Weights of a small transformer language model: RMSNorm before each block, normalized queries and keys.
Each number is 128 + 24 x the weight over its row's rms, rounded and kept within 0 to 255. Layers, rows and columns count from 0. The size above them is the row's rms in percent of the matrix's.

# layer 9 attention key, 384x384, rms 0.262, rows 70-96, columns 0-127
size [113 100 100 100  93  96  92 134  97 107 106 120 115 102 108 109 116  84  97 123 102 109  98  96 115  99  81]
[[157 127 151  87 123  89 105 142 103 171 131 117 110 147  63  85 170 148 106 118 120 139 151  79 134 154 125  65 127 118  90 122 162 133 100 150 135 157 141 145  80 104  91 145 128 117 143 116 152 118  95  93  85  85 133 127 133 159 119 126 124 133 112 150 143 157 147 134 136 105 111 167 142 150  71 124 123 112  95  99 137 147 113 109 149 123 100 119 109 138 139 162 133 161 116 125 148 102 130 115 162 148 132 136 157 113  90  74 129 175 118 176 102 149 139  94  76 152 184 109 173 111 127 135 127 136 190 147]
 [121 177  94 117 135 102 133 113 153 131 129 161 155 126 125 100 112 110 128 156  96 158 112 127 165 192 172 124 174  98 173 146 120 159  91  93 110 141 173 117 151 114 149 135 110 137 109 162 103 134 147 100 117 107 113 157 150 142 160 128 133 146 122 147 148 110  99 158 102  96 136 148 104 149 120  82  83 133 123 158 129  87 109 101 122 149 117 131 124 125 118 123  64 131 139 133 159 153  87 123 124  91 142 150 155 131 125 106 135 148 118 111 132 132 164  90 139 123 135 156  88 116  73  80 116 159 101 133]
 [136 129 140 130 127 123 168  91 153 125 131  86 127 122 193 103 136  88 134 112 128  91 117 114 122 117 148 119 106 142 125  87 114 108 134 156 173 135 138 139 126 157 120 131 140 166 148 157 151 139 157 139  89 160  79 112 131 122 127 127 155 122 127 126 161 102 107 172 130 131 138 128 137 118 147  99 136 151 139 113 145  89 161 142 136 121  90 151 119 167 121 137 111 120 115 134 116 117 145 125 144 177 118 129 115 121 139 127 131 125 110 192  88 100 143 113  90 125 129  87  87 137 129 113 130 134 153 123]
 [148 162 135  98 101 100 111  98 108 197 143 121 137 132 164 111 100  82 140  95 118 130 167 106 127 163 112 158 179 126 131  96 142 167 101 119  88 118 145 120 184 153 141 116 165 172 150 102 113 120 125 158 150 146 134 135 102 136 119 143 126  78 129 132  94 110 127 116 155 110 124 111 160 127 130 102  98  92  85 135 141  84 141 148  98 123 128 153 103 106 165 101 103  94 110 112 120  84 130 121 150 147 130 161 141 113 142 149 143 144  88 114 154 110 131  87 151 173 129 129 127 142 151 109 137 125 165 149]
 [153 128 136 118  96 111 114  75 115 122 111 127 130  90  98 154 168 161 108  92 140 134 135 130 116 153 121 123 201  85  79 111  95 142 115 140 128 148 103 153 113 139 104 159 122 149 132 102 100 101 167 136 128 137 169 108 139 130 119 106 157 116  83 110 137 142 106 106 126 140  72 132 114 139  90 112 129 129 140 118 153  87 129 141 168 120 179 105  91 169 150  75 113 110 135 112 136 155 137 171 100 139 140 105 111 149 154 120 161 159 103 146 170 111 141 134 125 130 103 124 115  90 153 116 105 126 157 130]
 [150 111 162 141 133 107 124 158 119 119 146 151 137 113 124 111  92 161 114 122 139  84  90 110 147 137 158 133  83 144 173 120 130  98 109 155 146 135 123  99  97 120 124 110 122  94 113 152 123 149 154 135 129 135 139 107 131 132 126  93 171 145  84 168 137 134 159 167 154 159 103 147 101 113  91 126 139  94 151  77 119 129 120 142 155 118 133 161 118 157  71 110 127 135 174 134 129 114 109 108 159 115 134 139 140 135  78  85 104  94 130 101 131 156  94 113 134 129 121 144 177 121 140  96  87 126 111 147]
 [152 159 132 128 112 118  88 123 150 146 132 133 144 111 148 151  97 137 143 111 106 154 115 101 136 138 156 142 211 100 150 122 144 143 156  89 114 149 149 110 121 119 142 127  79 163 121 131 106 119 153 111 176 130 118 170 148 105 119 147 108  91 127 151 187 129 139 110 162 131  93  99  98 160 127 142 108 129 104 193 137  65 175 139 124  93 163 132 134 147 189 130 135 122 161 107 157 146 122 118 128 139 189 161 119 141 121 106 137 138  91 119 175 141 133 125 181 115 155 185 151 139 158 112 127 158  90 122]
 [117 118 114 125 131 131 148 136 174  87 178 159 168 110 167 106 103 129 134 103 116 106 119  92 149 139 114 136 130 109 157 130 116 140 143 131 144 146 122 164 144 112 113 102  70 124 126 143 150 113 119 111 108 107 154 124 128 101 148 167 149 138 131 145 119 149 158 111 155 158 126  44  89 148 152 102 174 121 110 120 156 132 137 144 143 183 158 121  91 140 119  99 142 120 147  96 121  88 100 102 119 151 168  64 136 120 153 162 109 134 158 143 109 126  99 111 124 141 120 120 134 136  90 124 120 174 141 140]
 [144 139 128 109 166 111 143 125 151 138 113 147 126 117 131 158 136 135 121 108 108 106 137 115 104  98 108 159 104 128 106 168 111 149 164 123 134 138 137 171 127 108 132 167 110 121 180 106 176 107 138 101 134 156 145 109 150 112 114 110 130 179 134 117 140 137 107 122 139 154  98 106 144 133 107 131 132 140 111  92 117 159 147 128 128 141 199  79 165 167 138 133 133  92 132 134 135 146 123 160 120 145  95  78 145 121  96 137 107 149 138 147  97 139 118 158  63 117 140 147 148 123 138 140 117 133 150  99]
 [114  92 145 160 105 135 110 156 139 119 143 165 159  60 153 142 120 154 152 123 119 153 156 116  95 140 138 134 111  92 145 107 102  92 144 155 144 134 141 119 140 109 117 121 167  81 100 143 169  91 139 129  98 179 133 145 129 142 140 134 139 174 146 169 115 105 163 132 108  84 187 127 104  81 116  71 150 103 141 113 121 159 141 112 112 151 140 108  77 101 122 159 152 156 160 111 117 103 126  75 105 107 120 155 103 131 144 164 128 130 128  83 154 104 129 114 106 114 112 121 118 125  92 146 141 149 133 134]
 [152 142 128 110 140 102 126 118  81 151 139 131 114 127 122 107 112 131 111 126 130 178 109 104 163 136 161 129 178  91 115 108  61 127 121 119 107 204 165 105 108  88 151 143 120 134 117 183  87 141 131 147 168 136 108 137  95 124  95 116 149 104 108 149 136 138 144 113  90  70 107 156  74 135 121 115 105 119 114 114 124 115 143 132 128 146 106 138 122 120 145 102 131 129 178  85 130 138 155 136 139 132 145 145 124 141 129 100 105 150 116  66 177 132 134 106 166 129 132 169 102 122 139  99 143 120 148 117]
 [157 153 148 109  52 148 137  94 109 104  99  97 157 127 151 116 133  88 132  99 116 103 125 154  98 105 103 119 151 145 112  84 114 146 123 122 157 136 101 129 135 138 107 106 153 146 156 128 130 165 156 136 117 180 121 118 141  96 107 161 117  81 118 108 136 191 102 143 118 134 155 149 141 154 124 145 156 131 129 136 122 119 115 127  96 108 124 118 133 135 123  74 166 136 114  96 121 191 151 118 125 136 127 167  89 100 134 138 114 127  87 163 143 110 127 103  78  90 132 123 121 121 100 142  96 158 134 158]
 [167 157 133 115 105  95 113 146 165 134 126 174 151  90 114 134 143 101 112 117 145 149 128  81 120 121  67 175 126  80 117 127 135 127 125 103 212 137  93 117 123 107 131 129 123 111 111 149 140 115 117  86  91 104 139  83 156 130 130 109 103 125 109 154 112 145 103 116  98 106 137 121 119 117 105  75 174 151 126 116 122 133  94 114 147 127 145 119 124  97 115  91 147 162 108 169 107 138 131 157 112 126 136  88  95 153 125 170 123 140 119 100 157 125 115  95 103 136 136 134 164 121 142 178 113 115 135 127]
 [141 152  87 104 123  81 113  84 114 123 120 139 162 161 140 130 127 107 118 140 142 158 156 168  93 150 136 148 182  91 153 126 151 114 128 142 125 143 131 103 123 106 154 188 130 141 117 160 131 120 107 124 155 142 143 126 133 138 167 140 124 156 145 154 170 131  85 129 118 150 122 107 136 137 112 162 107 116 150 162 114  88 155 152 124 102 142 168 135 139 144 140 110  90 123 134 135 200 113 185 154 154 132 161 107 112 126 138 150 169 172 143 178 162 152 139 110 142 140 162 142  99  69 104 119 152 135 111]
 [ 83 116 119 129 109 115 160 108 122 134 162 143 118 118 135 123 110 150 132 142  90 129 110 112 121 145 133  93 137 147 164 164  94 143 152 120 119 123 154 138 153 156 144 149 114 126 125 152  93 161 177  80 162 109 157 148 133 129 137 115 159 123 158 106 116 145 133  88 139  92 115 116 134  91 137  50 142 153 104  99 128 135 101 112 103 131  81 146 120 103 122 100 120 152 121  97 133 121 136 129 125  85 117 137 106 118 158 141 112 139 170 115 127  98 149  77 128 150  96 140 108 135  97 159 144 138 121 114]
 [138 150 129 139 122 140 103 160  97 133 128  93 141 160 128 113 141 109 113  94 177  97 104 133 128 134 150 109 131 125 160 193 125 135 158 133  90  98 120 105 141  91 117 133 135 114  78 165 133 162 103 126 148 129 155 140 127 132 141  91 150 171 135 114 157 131 119 146 117 147 144 160 119 119 116 165 102 105 156 114  28 198 115 120 145 117 134 173 117 121 107 174 152 152 123 151 133 136 175 109 141 123 150 150 135 117 103  92 153 137 157 120 115 142 132 142  97 151 125 132 142 138 121 126 115 141 135 116]
 [118 117 135 149 101 137 139 104 154 146 146 167 120 107  90 138 136 159 137 101 102 101 116 113 148 127 132  98 109 151 119 125 155 111 145 135 111  78 107 147 144 151 117 112 158 139 135 107 156 164 124 107 135 126 147 133 167 129 157 117 117 121 102 104 158 148 149 100 142 137 121 139 202  97 147 108 107 130 123 160  93 116 122 184 118 160 134 129 127 135 160 111 161 129 127 137  93 138 100  98 136 137  98 156 118  97 130  74 104 131 111 142 137 123 145 100 129 120  93  94 126 133 123 111 154 150 131 123]
 [142 164 146 111 128 113 177  95  95 107 110 105 107 124 124 128 127 143 144 130 146 138 149 172 170 103 141  95 141 175  97 148 157 104 105 109 128 136 153 146 101 138 120 117 194 128  95 123 138  84 116 141 119 101 169 137 156  71 141 131 116  86 115 135 104 107  94 110 128  69 133 125 134 139 146 137 146 121 118 128 105 132 107 164 112 147 121 139 120 126 130 154 136 108 112 162  72  90 133  88 112 117 156 149 162 154  84  91 128 142 163 121 148 165 118 154 175 147 163 127 150 163 163 131 118 158 141 130]
 [119  88 120 120 158 116 110 157 122  81 148 148 120 187 111 164 101 142 156 126 159 150  99 140 178 152 110 132 114 114 124 172 161 129 155 116 136  86 139 132 126 123 158 143  77 123 122 145 128 141 119 105 127  72 167 156 133 141 136 174  75  93 163 123 164  99 108 119 111 135 118 135  92 112 125 107 150 153 132 103 123 175 139 102 138 132 107 122 125  82  87 109 120 144 120 110 117 121 116 112 160  85  96 105  87 122 115 135 108  91 121  92  93 146 145 113 127 142 108 139 117 155 120 157 146  87 121 113]
 [151 153 136 122  93 131  98 145 114 151 130 145 138 139  98  78 131  98  76 122 110 131 131 160 140 101 173 109 108 164 150 126 165 101 137 146 113 103 123 102 116 117 152 129 134 156 157 165 152 140 108 105 148 147 140 151 107 169 124 125 138 104 135  82 163 143 139 158 127 124 170  91 145 136 132 132 115 124 190 133  75 119 116 135 116  98 118 111 156 131 140 148 137 154 121 134 118  87 125 143 124 152  96 161 178 101 148  75 119 158 170 159 182  98 112 147 133 131 147  95 176  91 170 110 121 148 130 165]
 [ 85 116 141 143 110 133 130 145  77 162  85 134 108 155 157 116 144 130 112 128  97 152 131 134 130 171 120 161 150 127 115 109 155 109 124 141 155  77 111  84 112 167 189 121 137 135 179 142 123  95 114 149 133 167 146 151 105 133  91 143 121 129 107 150  92  86 109 113 114 101 108 141 113 135 139 115 105 156 120 149 144 126 112 135 157  81 120 146 110 137 133 131 145 122 144 127 137  96 112 148 130 145 108 113 120 150 131 125 143 108 106 130 129 102 144  92 121 116 141 131  87 106 135 104 139 148 116  99]
 [137 123 136  98 123 128 138 138 155 123 127 120  94 161  97 127 130 116  89 137 125 131 121 117 106 132 141 124 114 121 138 125 157 113 144 111 124 114 119  97 113 111 116 115 130 135 184 127  97 131 145 166 170  93  88 126 143 134  72 153  95 134 150 162 165 127 139 112 141 132 107 123 123 106 156 130 168 127 119  95 142 154 144  90 112 129 142 121 163 105 166 150  98 159 132 110  86 115 115 177 148 146 126 176  87 146 160 110 101  62 100 149 151 141 156 110 166 101 128 124 139 125 137 145 146 102  87 130]
 [139 116 142 111 140 128 148 155 153 123 106 100 118 128 138 180  99 149 122 128 108  87  98 106  86 129 129 132 116 136 102 159 123 152 116 118  96 153 114 124 140 161 125  99  93  99  92  83  59 135 155  97 125 108 158 176 138 128 142 140 115 100 112 158 159 139 136 119 152 125 108 114 130 144 122 170 140 114 135 119 161  73 119 133 122 125 184  79 150 117 105 154 173 110 109 145 143 146 159 117 139 158 123 151 167 124 152 138 130 121 142 144 135 129 186 136 154 114 166 128 106 120  99 139 149 129 150 157]
 [132 140 144 119 165 105 116 111 105  94 120 101 144 112 118 117 104  97 151 142 168 141 101  87 159 147 135 155 136 127  83 151 139 130 144 134  92 116 142 135 129 146 152 131 173 159 128 182 147 141  76  70 137 117 152 146 114 118 123 154 168 136 126 124 158 120 119 193 107 116 117 111 147 151 145 106  92 128 115 148  83 142  99 117 152 127 124 171  87  90 115 157 129 118 136 114 115 115 132 120 104 112 114 143 103 112 121  68  82 172 118  97 103 156 118 120 155 147 181 115 141 126 163 139 117 145 117 133]
 [ 83 173 101  92 112 117 157 122 122 129  81 143 135 121 137 126 173 120 105 116  98 100 134 138 132 137  94 124 178 144 161  75 150 106 156 124 137 128  69 135 121 158 118 126 133 122 145 164 142 109 137 166  95 144 127 135 171  95 136  96 124 110 114 124 129 155 110 128 142 127 148 114 143 121  89 153 134  92 139 137 114 130 121 123  87 141 122 163 158 137 158  77 134 108 120 152 130 115 122 153 135 134 113 112 127 122 143 129 136 149 158 123 122 134 105 111  61  84 106 177 149 141 147 104 120 115 182 150]
 [135 166 121 103 186  96 135 119 104 155 150 109 148 131 171 126 117 113 121 128 132 121 142 135 116 167 158 112 144  72 146 130 125 113 117 104  97 161 147 113 133 109 145 152 135 131 121 151 119 123 115 153 149 158  96  96 107 103 120 111 133 173 121 133 148 146 114  99 170 111 142  86 137 153 132 133 116 110 177  89 167  85 162 134  97 134 145 112 142 146 145 149 125  96 148 139 154 110 104 138 120 132 167  87 114 122 152 165 140 131 145 124 126 138 100 147 111 132 139 150 134  83 108 111  93 102 150 155]
 [122  90 127 143  80 123  94 128 175 131 151 147 149 121 134 194 133 133  78 117 122 119 162 113  93 157 118 112 134 126 100 113 129 168 120 175  92 136 141 134 100 168 115 111 175 128 154 109 147 131 116  93 124 109 107  86  93 165 144 141  83 133 163 105 143 153 144 104 151 131 126  83 119 140  81 162 152 119 124  84 126 138  99 148 150 109 171 153 132 115 105 151 158 139 118 119 144 138 141 132 122  95  82 122 103 136 161 163 120 134 124 127 165 123 195 120 148 147 119  80 114 114 121 176 131 134 119 116]]
# layer 9 attention query, 384x384, rms 0.263, rows 71-97, columns 0-127
size [101 125  98 102 102  86 113  91 109  94 106 102  98  85  83 124  99  87 105  92  95  94  95  92  85  59 118]
[[ 73 128 119 120  82 116 165 119 121 162 176 147 114 177 112 103 173 127 167 117  62 136 113 163 118 171 104 172 130 166 139 117 176 105 122 119 120 109 163 171 152 139 135 124 121 136 164 115 123 104 117 147 119 153 150  72 144 135 159 123 127  88 104 128 128 129 139 111 165 114 141 108 113 130 137 155  97 149 120 152 153 150 127 180 110 122 154 132 167  97 116 139 143 106 159 200  81 116 125 117 159 124 141 157 112 144 102 138 164 124 125 123 162 116 142 156 131 105 162 135  87 127 134 152 106 157 108 138]
 [110 176 112 132 142 139  92 139 146 102 150 101 143 137 150 127 120 131  87 130 155 109 142 130 129  93 131 113 120 114 139 170  55 108 122 133 106  86 154 115 138 113 116 141 145 142 121 130 126 116 116  97 146 121 129 104 124 121 136 133  98 120 124 115 157 125 116 153 150 151 125 132 158  83 153 109 134 110 103 171 156 136  93 109 122 125 146 111 160 159  83 162 132 112 128 114 112 126 133 130 121 133  89 169 193 125 161 147  94 141 114 130 124 116 150 148 142 122  82 146 157 164 123 101 117 156 151 135]
 [131 119 180 141 124 162  66  67 131 142 143  90 139 146 138 157 126 122 162 152 190 118 108  95 138  99 141  92 109 128 107 136 115 109 136  84 115 126 102 130 135 182  97 137 138 153 118 152  99 155 150 126 126 126 141 139  97 109  84 111 131 127 160 136 102  85 154 133 108 124  93 150 119 115 141 138 141 101 143 172 147 101 113 103 103 122 129 132 154 119 118 151 143 159  98  86 114 162 134 154 155 157 130 114  98 132 106 171  98 107 111 127 115 162 110 141 149 124 128 135 156 156 130 120 154 122 120 136]
 [136 106 149 102 118 154 119 122 107  94 118  87 100  93 103 171  85 104 107 137 129  83 117  98 146 113 134 157 106 101 112 152 150 121 167  89 136 151 105 107 146 117 122 135 135 148 146 156 127 167 171 141 115 123 149 158 133 140  92 162 143 144 147 120 154 122 106 163 133 169 134 101 100 148 111 120 151  93 170  88 139 180 150 102 134 130 113 120 149 176 114 142 114 160 128 121 146 137 153 103 152 146 139 141 148 155 168 156 108  95 160  98  84 145 113 155 139 147 150 107 141 149 109 149 128 120 136 124]
 [108 175 139 180 103 116 134 103 115 184 158 124 107 138  87 135 127 161 138 159 110 143 142 134 106 163 136 133 142 151 127 120 153 126 148 138 141 126 154 154 131 203 101 164  71 124 122 125 111  96 145 157 103 110 134 149 152 138 178 169 114 155 115 170 132 124 121 124 112 153 127 154 149 157 129 103 151 175 155 161 104 101 131 127 126 129 113 126 151 129  75  75 106 136 149 150  98 131 132  84 171 136 130  75 113 126 113 126 141 107 117 151 154 108 107 103 136 143 139  84 101 147 123 123 154 113 136 185]
 [112 166 121 112 117 100 127 135 139 156 114  90 124 114 137 127 150 101 117  99 127 140 144 132  96 151 117  92 148 115 120  95 101 119 103 124 165  89 142  91 132 139 145 121 117 137 134 132  78 105 157 103 120 154 131 120 113 147 171 164 142 105 134 138 107 125 125  96 118 148 132 128 127 112 108 114  88 129 138 146 151 151 123 136 145 131 153  91 127 106 135 120 126 138 158  95 105 107  95 137 123 134 133 100  95  98 174 107 153 112  80 163 161 144 144  78 137 154  81 112 141 105 117 136 123  99 160 137]
 [155 164 148 122 154  87  86 146 130 109 125  89  70 126 153 139 108 131 107 146  96 139 109 107 120 144 125  91 102 129 139 142  86 150 118 164 113 124 152 112 134 137 141 183 127 172 129 185 104 164 144 107 127  97 160 134 130 176 103 169 142 153 158 129 151 165 134 124 106 106 122 127 179  84 157 166 124 135 137 145 161 112 106 114 128  80  90 133 124 117 133 126 154 132 122  70 131 117 147 145 159 156 169 128 187 108 154 104 182 123  88 152  87 131 157 126 148 144 117 136 142 170  94 141 134  90 140 128]
 [158 133 167 155 120 110 123 110  92 148 107 144 119 133 102 157 107 151 127 178 118 120 146 145 126 176 107 155 180 131 139 145 192 167 141 122 114 132 131 137 125 122 149 154 121 157 113 130 131 159  92 165 146 133 129 134 178 107 154 131 129  99 129 130 169 132 122 132 163 136 114 134 168 150 120 151 145 147  89 102 117 113 119 169 118 113  61 160  82 108 115 106 153 117 143 147 116  92 118  95 154 119 120 145 150 138 116 146 132 158 159 125 123 130 124 175 126 118 136 109  93  92 103 168 145 111 133 184]
 [163 105 107 125  93 146 151  95 128 134 118 106 174 110 117 129 173 131 159 118 118 126 170 140 138 156 144 153 123 132 122  63 138 133 101 112 120  87 128 143 134  80 177 159 128 133 113 183 116 106 121 169 136  94 118 109 110 148 122  69 148  82 107 131 141 114 163 168  74 127 131  87  92 111 123 160  96 104 137 156 123  69 117 147 126 140 129 141 138  94  83 152 123  87 107 146 168  98 155 155 138 127 154 147 126  89 108 136  91  88 159 132 191 137 125  94 121 104 117 147 142 103 142 165 159 119 152 153]
 [181 136 135 152 136  94 149 100 146 147 131  93 109 129 116 129 190 111 111 127  85 131 119 130 128 160 138 106 156 119 114 115 136 146 141 111 140 104 109 130 156 151 143  99  92 134 160 139 121 110 181 148 140 128 115 119 122 142 129 118 137 168 170 147  68 166 125 130 111  86 119 134 125 132 143  65 152 115  99 114 144 144 125 110 146  99 153 120  79 110 168 139 115 186  94 112 128  90 128 132 132 140 165  91 118 103 157 167 126 102  86 142  85 132  93 111 121 143 126 115 130 119 150  83  78 137 100 137]
 [123 140 128 125 173 124 128 100 110 122 137 112 110 136 160  95 125 165 135 139 137 120 136 148 110  96 126 114 125 142 132 117 112 110 111 132 142 187 149 127 136 130  78  94  95 155 105  70 200 144 122 103 131 149  86 122 145  90 121 173 158 143 126 123  92 139 160 152  67 136  77  85 100 118 164 116 161 143 108 129 137 150 185 125 184 176 137 142 130 121 150 133 129 146 113 136 120 134 125 139 100 149 100 185 146  98 154 109 116 161  92  99 112 129 142 166 128 135 124 118 142 156 139 130 135 131  90 129]
 [162  89 132 161 137 112 129 101 111 169 149 119 108 127 114  97 105 138 116 126 142 124 153 130  95 170 113 168 122 122  88 122  85 135 113  78 133 120 130 123  96 132 151 139 148 162  80 139 114 105 132 124 133 159 132 115  68 106 145  71 139  88  98  91 112 167  76 124 127 104 126 126 144 152 133 119  99 140 133 134 122  99 103 132 128 134  74 167 150 136 101 106 127 130 113  88 156 128 119 152 123 130 155 137 116 109 138 123 129  99 130 122 134 104 176  69 123 123  65 138 129 134 118 135 124 138 175 161]
 [163 112 121 112 137 119 118 147 121 125  96 152 102 133 154 158 145 166 111 144 118 117 115 154 119 110  91 150 166  78 102 158 145 145 121 114  94 153 149 124 111  86 175 127 119 113 144 118 172 105 103 134 146 135 154 149 159 168 134 135 112 157 138 137 120 143  94 146 102 155 151 106 124 134 149 189 154 141 127 135 133 137 172 122  88 136  79 115 108 150 118 144 156 181 119 139 136 124 141 135 110 154 103 114 133 124 137 103 178  74 141 123 133 146 126  81 101 141 146 131 129 139  77 136 122 104 116 136]
 [124 126 128 121 134 128 185 101 122  94 111 116 118 135 129  95 161 140 112 127 117 161 139 107 102 170 149 120 140 174 133 147  68 104 128 141 132 131 118 133 178  89 148 120 105 149 123 137 102 113 127 125  93  99 125 122 106 173 132 126 122 183  97 113 105 154 155 102  60  81 104  97 154 107 124 177 146 127 147  70 105 154 150 146 115 171 105 132 161  86 140 121 100 147 165 126 132 121 132 170 156 175 164  87 112 102 116 146 149  74 151 108 129 135  89  94  98 134 119 112 116 131 140 158 130  90 146 144]
 [135 123 101 132 114 115 152 128 109 155 116 128 101 135 127 106 145 172 145 162 135 139 143 140 130 139 134 146 119  95 132 134 132 113  87 128 122 130  84 117 118 138 139 148 124 133 183 122  63  60 118 129 141 175  91 160 179 124 124 116 124 156 122 104 140 120 119 151 111 129 103  88 119 164 156 167 140 148 103  99  66 163 144 115 100 163  84 158 103 126 109 131  85 146 133 120 125 133 142 133  97 121 101 120  91 107 137 123 124 153 133 151 145 184 148 121 112 125 150 132 106 107 131  86 181 134 113 147]
 [103 150 106  82 135  99 165  72 138 147 118 141 135  66 117 140 124 154 113 126 153 123 107  71 142 141 117 133 143 168 142 110 115 109 137 154 131 157 139 157 109 148  94  98 134 105  88 110 125 126 121  84 140 143 128 133 130 121 139 149 121 170  97 116 131 155 139 126 123 121 112 126 101  97 125 164 136 107  97 115 108 162 150 127  75 121 131 146 155 131 143 157 141 103 177 140 102 137 130 172 137 152 118  90 153 151 113 120 127 165 104 113 114 140 143 155 146 131 133 131 135 149 119 129 151 127 100 131]
 [135 102 129 144  90 154 117 104 128 107 157  85 184 144 133 148 117 167 148 102  92 118 118 128 127 106 123 115 121 146 113  85 153  93 149 130 143 143 112 149  91 168 108  87 127 123 135 129 138 141 173 156 117  81  81 113 140 103 138 133 147 127 136 124 158 144  96 133 124  92 117 120 120  88 123  87 101 131 104 136 142 118 138 139 111 120 121 108 150  92 129 100 162 112 139 143 107 145 153 161 165  87 138 110 114 104 121 155 106  97 108 119 182 145 105 171 141 152 145 135 124 134 183 130  76 160 121  99]
 [139 126  94 109 153  95 151 113 161 130 148 125 144 159 124 159 117 161 168 102 113 121 105 124 122 137 113 119 139 165 136 120 113 140 134 139 133 112  84 113 126 134 110 116 120  88 151 159  81 144 122  81 140 147 153 109 108 125 135 102 119 199 105 114 147 134  93 111 163 111 127 100 174 186 134 106 124 131 135 109 145 150 125  91 128 158 124 115 139 161 117 122 127 127 129 140 135 113  72 128 129 129  89 134 113 105 121 110 134 108 168 151 146 105 156 130 171 148 107 165 124 134  92 113 135  91 188 140]
 [140 114  95 130 110 115 129 169 127 122 171 136 157  87 130 117 133 104 110 187 175 132 120 121 165  79 119 155 132 141 120 149 118 114 136 140 126 137 139 101 100  74 105 132 151 122 121 162 129 138 111 115 131  82 111 149 138 138 128  77 130 131  66 112 154 169 128 145  90 164 124 108  98 109 106 137  95 124 148 119  92 113 128 101 126 106 150 156 146 163 108 173  99 137 136 137  67 105 106 101  85 138 166 117 178  99 127 113  98 165  97 161 152 136 135 123 144 125 102 127 145 129 111 137 137 139 123 129]
 [136 113 126 122 102 151 140 134 127 128 129 115 180  61 123 129 132  62 129 112 104 136 130 153 156  65 111 164 187 118 129 125 176 175 123 145 150 118  72 141 170 132 144 104 141 123 159 149 146 125 145 126 169 159 155 100  85 149 125 126  95  80 143 111 149  85 128  88 163 170 143 156 134 198 154 112  91 152 108  92 131 150  82 140 156 135 164 135 110 154 131 114 120  92  81  86 152 160 134 118 157 132 121 166  88 180 122 157  88 136 131 148 137 105 120  88 115  89 143 123 123 119 114 154 141 116 122 143]
 [101 171 123  69 138 113 158 102 101 130 134 113 172 121 181 128 122 106 121 120 104 112 145  97 162 122 121 141 156 112 100 140  97 124 134 122 106 126 122 115 123  82  73 158 110 115 129  80 136 190 108 122 135 129 155  73 128 159 182 112  91 109  99 107 142 134 116 126 138 146 120 119 145 141 103 109  91 159 101 138 141 127 121 111 199 153 120 141 162 146 135 145 122 124  91  86 100 154 105 108 134 145 148 182  91 160 111 123 129 111 111 107 117  94 160 168 109 164 127 111 116 107 125 131 145 106 171 135]
 [142 139 147 159 138 156 143 163 133 155 121 112 117 170 119 147 157 142 120 134 158 133  99 121  98 116 137 135 133 138 136 170 135 135 126  77 129 154 115 139 134 124 130 120 144 148 129 125  73  94  99 137 125 107 177 147 122 151  90 137 182 126 122 165 133 128  87 111 174 120 105 163  92 171 101 113 148  84 119 113 125 177 102 137 134 165 158  61 128 117  92 121 123 132 158 150 130 123 129 141 124 121 106 143 101 138 144  82 125 112 147  95 112 134 101 159  97 113 109 129 126 142 120 106  85 126 102 149]
 [139 138  99 142 125 109 127 102 129 123 160 126 108 125 108 160 165  70 109 102 116 141 119 103 129 136 116 161 144 120  71 106 117 148 129 152 107 109  66 138  77 115 132 115 181 117 154 129 115 116 162 140 150 122  94 100 135 128 180 161  98 126 141  77 133  95 126 173 118 100 158 121 146 155 159 134 102 172 133 150 126 139 116 119 140 120 133 134 105 141 113 155 111 159 144 109  89  98  95 114 129 136 113  99 135  81 158 135 146  76  64 156 140 125 157 122 154 170 161  95 105  92 126  97 135 115 141 117]
 [122 124  93 122 156  72 152 128 134 115  99 142 143 150  94 129  96 172 152 134  99 138 134 133 161 142 126 133 107 131  91 127 141 124  94 129 120 133 163  97 112 109 177 105 113 121 134 143 126  92 150 132 150 120 108 151 142 128 129 127 121 104 146 151 153 153 168 109  99 143  91 152 144 123 146 140 126 150 141 115  91  97 119 187 112 109 111 148 146 147 146 171 121 156 161 163 156 112 159 143 119 118 128 167 126 137 115 115 177 166 137 104 153 135 122 135 107 125 132 134 151 147 132 158 162 132  91 105]
 [153 156 151 138 130  86 105 175 119 150 136 123 153 130 158 108 103 115 115 132 103 107 113 156  94 173 122 123 105 103  99 145 144 196 138 143 142 107 161 103 185 138 164 158 135 141 137 144 111 117 149 163 104 156  79 100 123 128  96 125  96 111 133 122 175 172 101 112 142 128 160  77 120 121 150 144 139 122 131  99 128 120 147 129 142  82 104 144 100  62 140 138 137 139 135 119 122 113 157 140 133 135 149  91 197 143 129 163 138 138 107 138 116 100 114 120 115 117 112 153 154 127 116 131 129 116 108 148]
 [153 136 113 141 120 157 144 111 122 104 132  95  80 132 146 142 116 140  96 144 121 167 110 113  99 107 100 155 141  81 144 160  98 142 151 126 130 138 134 119 148 139 106 132 140 124 109 138 128 128 121 139 110 129 135 136 159 144 100 102 136 135 146 123 188 101 130 144 122 146 148 157 155 146 121 159 122 120 121 129 131  86 153 136 105 169 114 122 129 112 103  67  96 128 146 120 145 103 146 113 164 154 166 116 127 158 139 141 124  99 140 159 113 125  45 131 120 118 142 169 160 120 167 113 135 112 155 123]
 [132 111 133 127 180 119  80 112 146 137 120 133 157 114 127 116 111 126 127 112 154 150 122 112 111  80 148 113 140 141 100  86 102 106 137 125 124 112 100 141 131 134 111 107 109 127  94 150 136 118 135 105 110 146 187 149 113 165 148 139 137 143 161 159  90 128  90 100 159 136  98 130 149 138 149 143 111 134 117 107  95 192 149  77 139 113 113 113 136  91 122 117 129 116 166 120 114  78 131 133 113 137 131  83 143 131 111 112 106  93  79 102  72 155  80 124 162 156 132  98 138 162 167 101 110 140  75 162]]